Weights of a small transformer language model: width 384.
Each number is 200 + 20 x the weight over the matrix's rms, rounded and kept within 0 to 999. Layers, rows and columns count from 0.

# layer 10 MLP gate, 512x384, rms 0.108, rows 464-511, columns 192-287
203,233,190,170,194,193,208,189,182,202,162,204,205,207,222,213,190,177,216,193,203,226,169,198,199,197,173,213,176,219,184,201,246,184,195,209,218,251,177,188,190,205,210,246,194,206,176,198,173,159,203,204,165,213,192,199,214,191,233,191,184,214,210,206,192,174,195,181,206,196,225,207,204,210,173,215,236,233,150,206,239,210,196,190,205,199,221,189,176,212,222,198,241,194,210,167
194,201,180,190,211,213,150,186,202,189,151,207,172,220,204,202,179,215,220,205,195,220,199,193,214,205,206,192,177,193,181,219,229,225,201,204,245,206,209,157,214,214,223,216,182,168,176,226,169,176,170,206,170,177,222,222,193,176,202,176,207,229,216,191,186,170,201,191,202,224,197,247,200,218,210,238,227,202,201,195,192,181,193,179,192,205,198,202,210,185,222,202,180,224,236,194
192,186,201,186,211,191,196,216,169,189,210,185,197,172,190,216,233,230,197,204,194,211,173,191,215,167,200,160,198,198,218,215,190,221,199,206,192,186,219,220,196,200,211,236,206,204,206,192,199,217,203,179,200,197,219,223,176,226,204,198,220,196,164,182,173,178,209,195,230,200,192,225,221,216,187,187,196,208,218,210,209,205,195,205,178,227,157,180,206,199,242,253,224,204,232,191
179,212,234,234,196,221,187,156,225,198,227,178,200,213,160,186,215,180,145,153,213,211,180,189,163,185,215,203,193,193,205,177,190,215,195,188,226,182,200,185,212,202,236,236,185,169,214,180,223,158,222,165,215,193,204,183,210,223,216,156,222,215,197,197,203,218,174,245,224,184,175,229,201,170,151,244,178,187,177,226,172,216,214,251,227,208,219,190,188,187,204,177,206,211,193,203
171,192,159,190,216,197,199,214,160,183,174,206,173,226,234,204,197,218,197,154,188,175,205,193,165,178,185,209,222,170,199,210,214,199,183,187,178,212,199,206,178,206,201,238,212,259,234,232,217,221,223,241,181,160,195,217,204,216,201,208,227,185,205,233,164,229,236,181,219,155,208,206,191,217,173,139,225,218,198,177,163,192,202,186,218,222,219,193,195,183,189,225,247,219,184,210
190,251,205,217,221,215,209,169,213,174,199,224,201,184,148,212,170,220,193,188,166,212,221,171,198,200,201,184,232,223,186,201,171,206,225,184,190,216,220,189,198,215,199,212,176,205,149,218,201,194,217,216,180,212,220,185,216,180,202,184,207,201,195,236,215,176,216,244,217,187,169,208,179,183,176,212,273,175,211,211,185,157,211,188,183,203,191,211,208,155,180,209,199,175,208,209
183,201,195,205,209,176,197,214,172,189,164,213,165,186,212,213,171,184,172,219,215,205,176,214,186,217,187,182,215,191,188,182,202,169,226,177,200,209,206,204,207,190,196,202,186,183,216,211,184,202,170,212,178,204,214,210,202,201,205,214,192,233,217,185,179,149,217,216,213,175,240,225,231,170,178,204,203,202,214,196,157,167,190,177,167,158,198,203,186,191,204,217,237,190,182,231
193,202,197,216,207,187,143,191,198,210,194,215,213,203,182,211,169,216,207,205,220,177,195,203,244,210,208,195,206,179,211,201,195,195,194,233,185,183,195,206,172,188,221,222,227,214,200,196,225,200,207,198,194,194,193,176,231,213,182,224,190,219,212,190,207,216,202,182,192,189,225,198,194,219,163,171,205,179,178,215,231,208,170,206,208,182,246,179,193,204,201,187,215,227,157,181
227,172,193,225,208,223,244,227,213,197,200,227,188,196,201,225,196,170,153,195,214,210,144,160,179,203,218,196,214,202,183,213,221,179,200,185,206,188,209,177,211,181,256,227,205,159,182,206,204,188,210,157,168,199,208,216,206,214,186,189,221,243,190,175,227,213,175,190,174,210,229,228,173,223,161,233,207,170,211,229,220,218,224,226,242,197,190,202,204,188,197,189,193,238,195,199
201,218,226,204,212,224,175,183,222,199,214,203,200,161,207,203,180,235,205,205,175,201,164,214,207,234,210,168,177,205,175,193,208,213,216,192,198,233,196,209,220,201,189,171,190,203,253,223,200,203,200,185,200,191,226,240,190,214,217,181,226,209,222,221,183,177,207,246,199,171,208,209,150,179,206,213,220,190,184,199,217,213,206,193,194,237,223,203,198,216,220,195,201,173,184,183
170,229,200,184,201,225,179,190,182,219,215,192,231,182,224,209,206,184,218,203,188,184,202,210,207,223,197,162,196,193,187,180,230,204,220,214,180,186,175,204,220,177,193,224,215,190,181,205,204,232,196,201,217,195,200,197,187,245,155,226,175,186,204,216,183,184,193,185,189,198,181,172,189,187,199,182,231,193,177,197,204,194,177,203,215,239,180,223,196,197,180,217,177,200,196,173
178,213,231,214,186,194,161,203,202,193,176,199,203,201,203,230,202,180,229,214,182,190,226,210,207,180,181,174,197,206,197,202,227,211,202,216,176,210,207,227,193,197,206,195,210,225,228,203,197,223,190,216,196,177,187,194,199,177,200,208,243,226,206,208,204,189,197,219,194,239,161,198,204,254,178,208,238,232,165,228,188,194,158,203,234,172,218,184,199,205,189,194,212,190,201,168
235,201,163,245,206,215,201,220,202,210,184,209,241,182,217,216,217,210,212,182,191,203,217,170,237,208,204,210,186,185,165,174,194,219,223,221,196,205,217,197,203,180,209,207,230,211,186,225,196,178,188,206,195,187,242,216,210,205,251,177,192,203,201,217,196,236,205,170,210,175,207,156,201,191,209,206,223,196,207,202,213,215,172,186,224,197,204,191,211,226,219,193,188,219,213,210
154,169,198,217,245,202,185,169,168,187,186,202,167,224,219,219,174,213,208,181,196,215,170,236,221,181,152,212,196,222,196,185,200,220,208,192,183,171,225,181,179,230,145,218,194,188,215,205,190,218,170,201,173,172,196,220,218,187,220,201,213,255,229,166,155,198,198,214,223,192,213,214,218,186,187,191,241,211,205,210,195,179,224,200,237,203,194,198,178,175,234,202,216,182,216,202
171,189,202,193,161,161,218,202,215,221,172,192,184,212,203,208,201,178,165,178,185,189,184,195,194,215,220,197,195,177,194,215,190,181,170,197,183,225,204,177,189,206,214,227,188,186,211,185,218,181,235,202,201,216,217,205,204,228,201,185,176,191,193,175,177,199,199,186,191,218,239,186,187,218,183,153,187,213,216,213,205,203,232,179,189,208,201,212,233,200,206,202,200,224,164,160
182,214,207,227,203,192,222,171,225,193,198,215,195,187,187,226,178,191,209,218,220,205,177,199,200,209,191,194,232,215,181,229,185,203,195,210,222,199,195,201,198,200,183,204,202,197,213,220,175,194,208,197,197,240,211,183,175,247,184,193,238,203,195,214,209,203,235,204,223,182,192,186,220,185,163,195,189,245,211,229,200,203,218,232,212,220,205,193,230,186,191,182,217,190,190,211
202,182,183,200,234,207,209,193,206,214,210,243,222,197,202,187,177,219,186,237,205,218,202,219,168,194,188,156,203,228,207,199,182,208,218,225,205,203,186,192,206,196,187,208,222,189,140,205,191,180,189,162,209,207,204,185,228,204,169,210,201,217,217,211,150,188,207,216,201,218,202,187,193,197,209,214,204,169,227,204,163,202,204,185,226,205,185,210,203,193,177,190,241,207,188,223
214,152,187,209,265,196,221,189,197,227,183,210,240,185,223,211,197,220,171,174,185,169,234,196,192,206,213,200,229,222,181,230,185,219,227,199,198,188,188,197,202,238,195,195,220,189,201,162,198,221,172,184,198,233,203,142,187,196,191,178,194,208,191,193,182,164,203,214,232,210,210,224,182,208,207,202,225,185,208,224,189,202,250,225,240,206,227,201,222,192,206,212,223,260,225,191
221,200,206,197,197,221,183,184,193,194,200,191,199,214,223,209,174,182,190,239,193,192,192,198,240,239,174,214,166,188,213,210,234,218,175,220,203,185,212,198,210,216,184,224,219,206,213,225,205,188,198,213,179,216,215,213,206,205,192,207,195,195,166,163,231,196,200,223,211,187,181,210,211,181,218,199,196,199,163,227,198,194,190,168,211,212,216,194,191,213,192,221,193,198,189,208
174,216,194,205,225,204,192,214,186,197,205,180,225,190,170,181,206,173,183,186,183,177,214,199,199,221,187,218,180,211,196,220,183,212,240,169,179,207,220,206,207,231,206,231,209,226,196,211,191,193,180,220,209,201,195,188,189,179,199,177,228,194,196,202,194,175,201,213,214,204,204,174,195,169,172,183,214,220,204,213,205,222,191,183,220,212,175,177,209,187,169,184,215,180,198,205
216,213,192,221,189,182,201,205,227,204,173,207,212,198,204,212,222,198,201,175,203,194,178,209,190,198,205,197,194,196,200,225,183,167,225,203,237,174,208,188,239,210,207,189,216,189,226,217,174,210,186,206,204,207,224,198,200,206,207,154,213,183,189,197,193,193,215,245,214,206,213,220,176,224,223,228,188,218,205,184,200,195,188,198,215,193,196,201,171,180,237,199,193,206,220,198
181,175,207,208,208,181,189,199,217,202,195,178,209,160,233,180,209,213,181,211,197,191,237,208,145,185,210,185,178,229,164,204,159,195,192,216,207,220,209,186,215,197,218,187,193,236,201,207,182,182,205,166,194,214,217,191,156,219,181,214,201,200,216,201,210,165,224,216,213,192,190,221,207,173,227,203,212,204,203,198,194,189,191,223,221,216,204,185,173,187,192,201,199,212,197,227
210,200,193,192,186,191,166,190,183,195,186,179,176,229,232,215,201,220,172,169,161,210,173,232,182,189,219,199,221,194,208,183,199,172,204,185,176,220,205,214,222,205,188,241,216,175,164,240,185,199,182,226,184,190,182,211,194,180,220,229,163,200,188,199,207,235,219,145,230,170,211,217,217,167,206,188,230,165,200,180,249,190,209,206,218,198,199,210,193,195,182,188,214,203,176,223
206,216,217,235,195,206,143,204,197,193,205,219,197,167,196,226,191,191,187,160,232,187,213,191,181,199,205,202,184,159,192,190,193,201,192,218,156,209,215,194,197,207,190,209,211,216,216,219,181,191,179,218,173,196,219,181,225,207,204,226,214,204,205,199,210,224,196,223,202,206,188,209,211,217,225,220,206,198,203,169,179,203,201,196,192,194,208,233,216,182,170,198,175,210,186,208
186,224,178,187,247,228,198,210,181,212,204,204,167,207,190,179,155,177,202,199,211,222,195,184,230,188,205,196,190,214,200,202,189,181,198,231,196,205,212,215,196,210,209,180,213,177,210,211,247,229,213,240,237,170,178,153,189,174,177,226,207,187,192,228,195,214,222,239,224,205,206,223,201,163,222,186,192,208,170,216,220,219,178,206,210,210,187,210,209,202,179,185,203,209,206,202
187,196,193,220,243,164,203,228,190,193,171,229,216,222,206,218,208,176,193,232,171,221,156,206,157,193,195,188,181,225,226,241,214,181,187,212,197,197,173,205,192,197,172,228,205,179,212,199,203,176,207,207,212,186,214,215,196,172,226,198,207,202,217,204,204,181,206,212,219,205,204,210,196,176,172,200,181,193,221,208,194,166,229,189,193,182,210,169,232,216,196,156,244,216,186,207
190,196,239,224,190,207,208,195,202,195,170,181,194,197,224,226,195,195,183,213,170,195,219,203,196,186,237,249,252,219,227,219,175,225,206,171,192,198,198,162,181,169,193,201,212,197,216,174,178,207,186,220,176,217,190,180,198,180,193,215,237,194,191,222,144,204,199,198,204,201,208,223,182,196,188,215,198,225,222,197,204,151,188,232,178,202,199,204,224,175,217,240,211,186,185,210
223,190,197,204,195,195,174,210,198,222,190,204,212,211,181,195,224,206,196,178,162,190,193,169,197,187,203,188,174,200,216,212,202,228,174,148,216,182,191,179,199,174,200,206,206,195,198,204,208,210,189,169,165,180,190,197,190,207,188,186,219,163,191,207,210,171,227,193,217,202,159,163,186,193,210,195,201,177,194,171,190,209,207,201,237,213,222,228,184,191,170,199,226,207,175,167
211,200,189,239,238,157,201,198,216,217,188,186,173,168,212,166,178,155,203,191,187,217,224,196,230,174,203,174,185,215,179,187,215,193,241,191,201,177,180,204,199,171,220,194,226,191,229,185,209,186,191,168,214,210,201,213,196,223,210,176,167,208,191,176,190,219,206,238,207,203,208,232,200,176,143,182,187,179,205,195,189,177,210,211,207,191,174,196,180,178,182,200,196,223,196,204
221,181,205,175,199,165,209,187,216,188,208,183,157,205,181,202,173,226,185,202,201,219,186,165,219,190,172,184,165,194,198,169,177,200,185,194,184,169,209,213,183,196,239,211,184,197,181,201,181,154,162,190,190,188,213,197,193,176,186,237,193,216,212,198,177,213,204,196,192,224,202,191,203,205,220,207,209,220,183,213,195,170,198,193,181,222,245,167,184,192,224,209,168,227,215,215
198,210,193,208,205,189,175,215,216,176,192,198,208,217,168,209,187,220,178,198,248,180,190,184,183,200,189,231,191,220,193,219,167,208,202,195,227,215,227,208,197,214,213,242,175,207,200,205,181,194,239,187,175,168,227,208,170,251,187,203,201,202,204,206,233,160,198,203,206,213,178,217,167,150,210,172,229,191,209,214,187,202,173,167,227,187,218,196,164,185,180,234,226,190,202,203
218,214,223,186,180,229,202,200,211,203,168,200,218,179,184,188,218,201,208,216,190,184,215,182,222,229,202,232,193,204,207,177,210,196,172,183,227,168,178,172,225,201,209,194,216,203,191,201,213,205,192,201,216,218,176,216,196,205,178,204,195,198,204,217,186,207,209,206,197,197,161,199,191,202,169,184,195,230,192,183,199,202,202,187,200,184,225,223,201,225,195,219,195,198,202,195
205,206,217,209,161,224,199,234,215,186,185,183,209,210,227,185,199,181,200,215,193,153,205,222,187,186,162,180,232,201,243,180,221,180,146,215,199,196,207,175,225,211,198,183,191,209,228,194,196,142,213,223,202,195,222,167,163,203,243,217,239,198,173,180,197,200,206,195,193,218,187,177,194,209,208,175,200,189,185,199,192,184,192,184,169,234,197,202,179,226,212,223,191,155,220,183
203,200,206,205,218,151,201,165,215,190,185,208,230,194,208,208,225,182,217,198,204,157,187,198,157,206,172,186,169,218,194,189,169,182,196,196,188,218,192,186,189,185,200,178,145,177,181,202,177,172,190,167,213,231,227,237,191,219,245,186,215,204,208,190,216,231,217,196,190,198,162,218,196,171,187,190,174,232,183,213,209,241,218,197,241,176,223,158,180,184,203,195,228,184,190,205
212,190,216,178,221,179,195,210,225,208,178,192,165,179,201,201,174,190,182,175,229,167,212,205,225,204,266,162,230,188,205,233,168,191,206,190,229,215,246,183,155,217,192,212,214,216,192,182,153,200,209,184,198,179,152,182,221,186,206,179,213,191,192,215,192,214,195,217,212,196,194,205,226,166,177,191,191,207,250,207,233,188,191,211,209,208,197,217,196,171,153,184,186,228,212,218
221,200,221,172,186,201,203,206,209,153,221,189,199,182,236,221,192,214,210,225,206,228,176,224,198,210,216,239,209,199,218,174,210,186,198,227,194,188,206,229,194,198,174,238,206,208,180,238,227,195,220,227,171,173,183,201,159,200,208,242,201,216,216,178,206,220,219,178,200,198,216,222,207,198,203,228,157,184,172,176,227,213,185,175,191,220,219,210,205,228,179,206,179,203,228,197
212,174,226,203,201,190,195,192,213,206,219,186,217,181,199,204,172,197,188,214,221,241,190,172,190,193,205,182,220,213,209,187,234,211,225,210,191,194,181,166,181,207,219,188,179,248,214,206,147,198,223,173,182,213,222,179,202,181,203,147,211,199,195,196,234,226,205,232,201,236,230,194,229,211,208,245,223,173,189,214,202,207,195,204,205,218,188,211,218,196,190,206,183,168,195,181
201,202,178,228,224,189,170,201,195,215,208,183,192,184,245,201,212,188,176,184,173,170,191,207,184,191,182,219,199,234,217,224,167,209,205,164,194,175,199,212,205,175,182,223,211,202,174,206,207,154,235,207,193,180,183,203,207,220,187,183,198,207,235,188,190,212,186,204,217,217,204,192,206,201,169,162,215,145,199,183,225,241,160,232,172,197,199,241,198,186,173,177,214,211,188,190
192,222,185,192,191,189,179,157,193,212,197,203,223,207,193,202,223,212,204,230,207,184,247,168,212,210,188,214,192,164,213,195,218,218,224,185,198,184,169,163,190,197,197,226,214,223,206,235,168,175,185,219,226,234,199,196,178,218,206,198,200,180,204,186,206,197,199,205,198,207,193,190,172,178,184,214,200,190,189,204,212,220,180,219,165,203,210,215,215,189,203,214,207,208,213,193
201,214,190,195,170,179,214,186,182,248,176,211,208,168,196,170,227,216,195,178,205,189,189,201,207,205,180,176,207,223,190,215,192,200,182,166,221,251,198,172,221,172,187,215,236,191,202,202,171,204,189,202,188,193,212,177,222,191,219,194,232,203,189,204,157,209,195,221,202,221,179,164,191,175,202,196,217,183,219,191,176,231,196,206,206,200,206,205,223,185,204,172,202,197,182,198
188,206,220,230,251,170,192,248,188,201,207,194,211,207,206,209,191,238,186,187,158,206,185,189,241,209,190,177,258,199,225,207,198,191,184,160,224,206,226,198,195,214,162,197,215,184,203,241,188,199,244,208,202,191,217,179,207,246,178,170,211,214,173,224,216,199,198,218,224,208,209,214,224,192,184,176,222,194,199,187,209,195,191,169,195,225,201,206,185,200,233,226,220,171,198,184
161,183,206,178,247,190,201,190,201,196,204,207,197,176,227,175,201,213,174,241,223,210,188,213,208,199,214,204,215,197,194,220,197,225,166,204,221,186,239,195,206,213,181,206,205,207,218,213,185,200,197,210,188,171,212,198,220,199,222,193,202,236,234,180,202,212,223,215,209,190,211,227,204,190,167,183,207,191,196,204,202,177,196,206,169,214,195,208,186,217,208,184,203,210,216,209
236,203,185,180,209,200,200,215,228,171,193,214,203,204,204,184,214,147,201,186,223,221,180,205,167,188,211,190,189,184,161,192,173,189,179,237,206,183,202,199,203,185,212,218,203,198,217,213,243,208,190,210,231,210,218,196,217,197,211,232,210,189,223,167,194,174,169,219,182,197,155,216,207,197,185,200,197,183,242,217,189,185,200,225,217,184,194,192,204,201,224,175,211,184,186,183
173,214,158,198,210,191,223,224,189,166,216,195,161,194,202,194,203,232,199,189,161,217,209,211,183,181,218,194,177,177,209,226,204,166,180,204,221,200,219,201,221,184,215,230,185,213,209,195,175,206,166,167,239,179,220,197,180,189,221,198,185,214,201,203,215,193,221,236,209,183,196,193,198,206,209,190,215,184,198,198,208,190,217,201,204,207,206,225,170,191,231,243,208,230,217,221
164,167,169,214,197,194,194,195,233,189,243,209,162,182,160,155,214,180,193,225,215,179,200,194,194,183,187,181,212,165,175,206,178,182,218,189,192,206,216,189,175,178,213,204,179,166,177,173,217,185,189,198,199,215,225,253,175,161,208,174,239,167,234,209,187,241,182,171,212,217,218,196,212,188,195,167,201,238,238,204,205,184,187,223,191,220,223,191,198,181,197,219,189,228,169,214
199,215,232,191,189,208,180,204,222,192,204,195,227,203,188,201,218,192,227,187,221,215,189,173,190,201,226,209,173,190,208,191,220,206,203,168,186,243,227,184,209,199,178,208,221,205,197,226,220,205,211,235,172,201,200,204,193,191,182,175,227,196,199,218,149,193,185,183,194,183,207,163,196,215,183,202,204,189,179,213,199,188,191,204,210,212,192,221,182,196,196,212,198,203,154,214
206,173,219,232,178,216,174,179,195,195,223,210,186,185,178,190,204,232,224,207,167,151,243,209,195,240,212,210,209,187,154,177,174,163,202,200,210,175,195,200,228,157,188,186,227,229,213,172,212,187,215,204,177,213,205,187,184,230,198,195,205,220,188,202,181,167,210,217,225,212,202,229,195,162,206,184,259,172,216,208,183,200,204,218,250,230,177,201,198,177,194,229,197,226,202,192
205,185,194,215,188,208,212,182,211,176,202,178,189,212,204,216,166,198,179,242,224,212,183,189,178,210,220,212,183,163,212,208,192,177,156,203,191,205,205,198,187,208,198,210,208,211,233,185,178,183,185,182,197,203,193,225,209,220,190,212,176,200,195,186,205,211,166,221,225,216,230,179,181,217,236,188,183,203,221,237,215,208,207,206,194,221,189,208,220,192,199,191,198,231,215,204